Weights of a small transformer language model.
Size: 12 layers, 3 heads of 32, MLP 384 squared ReLU, vocabulary 3883, 2.09M parameters.
Training: a variant of Adam for these matrices, 4992 steps.
Each number is 500 + 25 x the weight over the matrix's rms, rounded and kept within 0 to 999. Layers, rows and columns count from 0. Numbers have three digits each.

# down: layer 4 MLP down (transposed), 384x96, rms 0.117, rows 150-181, columns 0-95
# up: layer 4 MLP up, 384x96, rms 0.118, rows 151-182, columns 0-95
down150:487533531518491487521503502550487524530494491498517459483487492513499504506475514481544506471494510520472514471493502496522501498476510484519485488468469502524485522542521496463498491525480534485505497532529533467532516484527469462494483525479498519501489483516493472488502496439502474528
up151:481502521460505454550536579479452500438491515500484525546525534473521505520507464547501492514527481515507451509515462495493504468465496481482500493550482508432490493540514476530479485505486452495538475469536492520530523490527497502522498505513483459529531447471551507509534520509490518522
down151:488476509461492483516536508486525515445501486523516496471508570496513496524516497527489543499479521447521478539516511499477523462460498484474495482481488511493546531498474506495490508500543483518510468503491489491496551519525503479510483492483493480528479449507528524491520504497508497497
up152:481535497529498488489496513475457508464530500479505491483493522514502504534513492514515518542484507533489509496490514504529482540503491503495492446497498537500488538456491489519517480495453507532486505502489508513484524463494500461518485475494509530494476517464466499535529476470496488459
down152:469501493515492492482473519502483480525500495478492466519503497496530488479514508439476529503501496499482504468475514481502522510515483468506514496508517506484524498498492523523485504489501506475504533507480481510479493492504479516521503502499509488531520504533498511492479536495505497492
up153:522488517514490521529498490510501488499486497497470435529501511504492469531508500478505467501501507467469467497502480529496507484527503536524504507474478511554505502479535512518498480526535506531539458487489479508513477518523565538541494509483488485469511512455446521486480528529537479525
down153:516479522490495518474513528511480508457496520489473486514510508519504477517509461515502508484497518486497508494514486488518494483488520507470502509481545462512523487507493513481489515495503470476522530474488505476502538476466519519511500518504542521499508487487536452507470473494534501493
up154:477474516484529511511541502495504505518521531477498560557507447517500509534532481511504468482534458499493491481535513474548504482489523461512524504508519494529496483496507483433475529508516525486527481498536519501468431469478466498503518458494490451487494510497458516479482510553473481497
down154:482527481505527493523514494481456553504518462485517527492466506520484509469478488501489454541483549505507492503531509514510500470504508500509491509474501476515471534494489511483491513487475484493461482506487489472516519513510485526486499530526514545478457549521522522506483468467506514492
up155:468500494500518444514490513464496514513490543459437511487512474544526449522535482493493516530510481504526522508514478469483484492485506505510463487542512473524521532496503499498498540542523510495508535521476499477526467470519521466517484478514508461521497498476473531528492444523486505497
down155:493514495485521528493493488500500449527512518499494476488512474529495494513498496502538464467525516521507470481511483503485530527506512516522468481528542510497516495555522478476472498531511522502465495473459475489546498509493506505496494468524506480468521491481475550535495510511504521493
up156:502518514467523495471520495469498505489477515475487467487482507502479525552482477482511512546486480499524547462528500500477483526488511537493484533515506501500474475516518489494504483499484509464524504516469501499527486483512536509515510516503494527495500509509529509469519445545497481508
down156:486534484515499490461496495495493446476490524495507508493474514487490492474476494473503527521515501526514484515528499500494468485478508511515498542480500542522503494478532495510486512485520515500475479519509494502465514509530485511510517505504515525504514464486497516476497505478479509515
up157:515473494488545488479485506505539522470485492513535442503490520467491500509496473528498480523456448468523547505438513528524504509510507539495525487505505490495504524420482475519524514538487505528504493530495529513539503513466483457506513493463508508479501514513494473516491486483518509501
down157:473484499534490515523533504497523536496498495516501479474505491460471518498522504523496475496529506480495503450512494473494524516510495482501497516504502468482518535490508500476495539512490457517509479515462509488512471493521481497516513502511504535510476486534509515476505453519482515475
up158:518492515489509528478521505530486550498478488496505511498501509449510483494497459524539515460455519488477485485537512501533507526519493476512493494522499484506493486529468548475524457509543521483509488531488535464524508496535490446502496523510516543508468530488524500555463504521505482414
down158:486534514477491505481540514526501471499518467494510510493503495499485461509460484537485541496487496461494469492493513501465506537487511474513518505507540525479505542511540505506441515467488487504462523494500520478494489506503471483480522500518501472482471506542530530524495530513479497497
up159:496468498485519480498471498523494533512509490454468480483572490519500511485519472578521521480516526525543504481510511517481490515516468525504494442466490506492480487477503527528467529477527562516521514512480501521530466496494502525500523498534489489434464519499462510495491470507535457482
down159:501504511489501496489510517488526487514523498480497530525502488503495517465517526513529514496526539532488512493493520503538531505475451478489467523509485497508471531469478517506498523492517509515448490485471554506517471469489516558491504514483473470485501499565500494459467495493475511492
up160:484535506497513524471528523537513492522524513433511519493524542517510533507516501484498535511505442523478544451513492505488466512491506478445481502544476482501477516508497499494474448573504472490493510453509500458508437498531543472485500503510472471473490515549514475458543537481527472489
down160:481435497515483530484515471481509477519488513491515458522504509517528468517519521489493511518526482523534490498517539450478440482468458506514516479502509453528473531495463501500507538531483524485461507489474476503527530481488499544544528513517492487527518525498513498511471501491448507500
up161:487513499476492495498483485470513494471520494471499522486508507500529497515492513531542511515508530488493457429540479507580491483456527519486517479521507507524513517512497488487501533508490464465518505485489535495516547446502485473553505523479496476502500493474465449479507528542500444506
down161:515516472507530513458501492505460507488553526489525518482503498494536496527518491495495511498519493510510551520519482463504457495474525490536506523540496488484509475518497492493530495477523459453491492510535523491472478481449498502518493465493511482512464485474521493487506502520517498506
up162:474480507515497514509508502518503499476475507429540477549559459449420501545528512490502462561474442467510465491487452498499495541496502515504447505521496520527478464506452469528502450529504553507505459500477507473501446466545513526553518463532522483507526485536470467519601528453502464497
down162:516504463492526533486514511500505551520455494533571504513508490504527479500479548469471543495526489517479473516496489444507474538506456495499495489470514470528544495482450507504519489490535517474479514485545486496471488510539474485501472516509482500492470555498461503539498549510492501491
up163:490519531443543510491514489507494491448449501457502497472508482482484511518514494538492511507498483509508540500496489485504480495470476507517520495481510537483518492516500508542511511485500546515513490526501505502483505493505495476471482480467490499469478503506490513499509510553467496506
down163:507494504508437476508490508513500507505526488480506514521496503511481522520492515514476487469513504502519516499499529505498509487531498490508485538513503500501515499475521507481502503510515459502476506509511486490469455496488519494514524495500515520493490490502511498480458484467513516507
up164:507515487537512549507500537490505485493516510514492470521502512512513517499510504512505471527486483472480514508521502560516506519540472509461447497465471518502512487510457483466487500518478478512505511468464493512507524503496479500544524486478488522496467479449478464535529457496539523524
down164:510508531505504488514511538494497537496495508479535507524490507476508496488515535488476522510495500479457514473504490489519492530465461458488532496491465479483491484513546504511506505503517507505474516500492489490569538476490498499502494500507482505505508512485500513515485478512479500539
up165:480463504469504538523461528468460502521506490454505477475483518490507500492497497507531488482477509507461538514481497528550501510494486507500550461524489525508475518476480525452472464593504535484538489511470534500535529469506489516484480528515489484531500502474513511498512514484482528507
down165:464481492505536509519483492494480515516492478475499490477509480526541488498478484514482513527483523488483514475509515505493484514466517469495473505499547493499521488526482554500499476520507518493491500486478478492501530450517489526490508484484507498540561518499484537480509521484451498544
up166:499504553426498519479517463490499578545476513491469486513527538495440529478540480545510499504482532494539476511520493504492549497532525492517486509501509476473440493494496528484458519526480473455502525482526517479500503513510496529500546540529502482490458473475473508465526480475490490504
down166:485502493467503503517510494485512502510540515522516488482482481490531509471488478531490488492524516529525513440496524508488486483448466520505459473504512491511466482509516515527504518476546502491505518499494475551462500512532529511527483517494456491499481534488469536458495491525507503521
up167:547449546458535509519505498504531487496466532515508467465470537481471485519474510499504508524526475539487565513466506493525520515480517468515504533496483510477489477502525492482457499507481515518482530444499544472552518529506497519481494490498479493485490511504506495476539471522475481492
down167:494507502486516519490525478491493457494492498502533466498513494525553513503509506493483496495525516475498522508510534534506496479504494524513523499483515482488525455519527489512453478493486504462505531453521508505422514482496482511478521483500531491538496454491485530477507497484477499487
up168:463483488505487512508503484495527507508502497506498503520535507522481506519493491501513483491505519531479482495513479482532515515484476449501451503501482495523497512505507501527491513486486495499531504473498510518479513514459491516484503493483491523538473477496481484567523509474507531458
down168:502477487514480517473488499500526479525500509488501482526501475505518494496447516506509510499499500502490524513479533488538529494517484510490512510490489473512536517499517520498498491481521522486504525508467459513483511475532484524496497494474520513536492463520490510499477483495468490486
up169:479488515508497495486488502483493504495504513516482467504492480495491486481506470493541497547464464485492509499486463473489481464509516484519546493527480512491476524533479501538479452517515530505549524489503490454570448470472550487479455468529490497503531524518500519500519526523495501503
down169:538506500504513476492466484503492520503490514499516464498472456498504500504537491499507528477510536502519531509496507473488504502447540507510497525544510473494495514475501491525516501503498448501467489513486508506476501498485505542518498507475496540488514493464507511458495491512486522514
up170:527497512520512449519499538507479517510494495526483505497496464487510556485497515505508508514484510479478517505505492481504528518510511490503464526516549514493496477487500513489458505520453506545513466518482514500499486466491522455456547509518473485468466528469470469494496504507496462498
down170:508501505559521497504494515492514503464487531528537487488502498447486470500507521487478536474514507475489495469481487479521500508513503492523507505469492535477489515490490483521509480498503498487505518509513530502496508518509499509482505501491490464535500482505486547501508490484485505506
up171:511537523495521477548544516494473532440508507485497484513506509497441450507488493508510542515500493536511514532459428492513479543513528465461514515461518513490421536515495497521457508464506479527546480543506513495524480516435480522505511513533490474512490518530522456504530533509475484460
down171:532502462527495490503509472498490485490476459493499488474531518513527472495524484456494548475508471498485475506506506515499505487495521486487492549472528535444516494498485520494485462478487514511510486481502512434478522520522481481512560458473505488519549518491549520500534541493526508513
up172:488509525451542528492505504482524480544534561493495515523483529487470550486524511519490506484485518502507490439480441522496447503455540489533540504506465489489489528517506486546534479525479469465522535453513495496499511536499453520460526553502472533478475526500515465457475474477526495530
down172:511462545495508502464552465503531505544525498503505472502489484540505497461515486471502478520540552520489536436444480485454444499491487525492494497477525498481477510510515480509501486523506499525538499487533510504460476510492485508540495477505493510487498505457516501494505492514482536529
up173:485509496489509500516474529494514502504516491516479504510530498547523489480518512515484524565514502484527473508530482534492490491523535488499556483452483495509518478463498459488537531513521493523497480488488508523489492443478503498499508528503491487509501513483472512520460499474509484487
down173:493497512491513477526479537527483480508478513481484464509516500509496499483460495527493522506508516488503506499489484507513508504493514491518496499505506501509497492507496498512494492484505482472462524503496489533521489489471483532500513506488509558513490486507531471439493494482525512518
up174:495516500482517540486471465529500504456498495489500532464534513512508485528496487508505492548473499493532490473499523512530477539526521494501526451453482528504503493497489452479529495497517522506476498488536516517506508478531494475505472463470497509517515511462501459539481514482503471498
down174:493523498524512505464517492529492495502514486520506511517480486490506504509495509460467510463490488510508540503483498470492496502505513538479493559521500495494493494512534554485479476469496512500492511487514459512453491490491519491500463503519517518506511488497472520498500528519498488506
up175:531467515513528500514455461495483504490510532479523495511515521457488536516516499490502495481530453496534490506507466520501488521507493459470485491459510465483477512528478549469487504496488497523444496526564505537520534520505483512509501473510490508463494505499540475532483486519500489520
down175:475508512529504508529471525509498493504512502518501502502507523477455513485481487485543499487490520478508501534526508485527538472514485503453481508511521510539512519496507465462479503505496524469501488505507525516505494455480485463512472535515565498463511500511498506452519529484492527508
up176:436511557495546477498492520487524536481570509530432468504491518553515550493541500478516531467524502493543523499553479455502495558537527504509478519490509494483448491530485460458528501497492531498503498544520503513510532532453497497518489513511483496509497496476508472465477470513513510506
down176:510561533460501492490465476510510505501488551551443481484519503524501499522482495528517506501509489484505483484477486482507441487482554515502489548497492528508519538501498505484522549464498504472465533476497500493476542490487506462508507489508481487521493501495465527497503479505528512491
up177:536509595450493503500525504464541563512493570491497522541526496463505498466490451541487470517520442496500467530554483487525526456482542439521516505533507453490463435473486464486474502479483499504476464483532508471479515475495490490495531532536493454485553468484524521531472473545515504522
down177:485516514530522474529504482494494480552501528527496513523452489532503485483497500515483480536451476522525470505496523459487497459513466465505518490496554501484489521535517492509488513502498536499481478495499507544500506524509463465504481525511492496471502505475469464500435460506543491463
up178:525520493493503470497500514521484504490522474501498482503489475495514491502516483505507510532508488523485517520482515490477468497487476513546481491506519493477485504486484521536506479502509486540515488521471504477508505501480505507521465496507513500506513481497501526541511534529502520525
down178:493473520500496523506514525484499496504503555461485498507527504491507504510501492506558519494510510493496478508517486497528495515498516504501490486512477513499489499512494509473498502496508510492490522477516528489499483485505482519501527500472466498503489503505491471484510487496508506486
up179:485493492490488503521540540476485554540494491503482520450496451525529483490484518492511431448476478493530515481501515486533526494560491509547478516528510464514455499519484516469512510518491460549517479479507532456496525500500480483509457462511513504521470536444493468469506498506564454465
down179:507516486510526489530495486534472486522500525512483476486500497499499500508513454499503490509485502508494506476588499495546515477539476495485497472524527501474484552502509473493492531474476504475470478516469513517530527474523486527500513509500506479470488516487471529468524450553519503525
up180:521456565428515488531489522507519506493498522466512492493551509494494542518506477501502518462447532487518503504496446474481480542429507523487510504479461471514455500535528514530524463487493518505532481543504509538491499512444510506511501534488463531493518504540535506519481485459487462495
down180:511509509465467485499536523494521494513507458498491487513501506497539501551462481495518502510472521482523513520540493522534546515471506509494528503520469427516477495507545515493497506428528512469476443521484517510484502499457518504540533500519533509465467515506513467493494511523495489498
up181:483524504501517480505468483522480505449506516504496487491523493492510513505492522503492467532508519482547474497511491495467494500459483521522489522511518529501509527485510511507510518518494498504509485503511488480497525505498512530477493485513503498527483526515490492509504509550516458513
down181:491475519502511500514510530481508503510501527466516474480511485497523507491506514499507514494489516508519527480471494531493528501481476496480480515489505512484495488512498507504504491507497482482494515492485560484503465513509509491513495478494488498528505500491497514498510492485535489487
up182:510436554495500495523445494493497481518482542489495459515519463547562511480514490526522444439497504496529491503484435514518565470539553441474506514449507458415458497450460482462458523535505498482521489497545526531457505480508499496473480524533500492467472470525528491516506522489479549499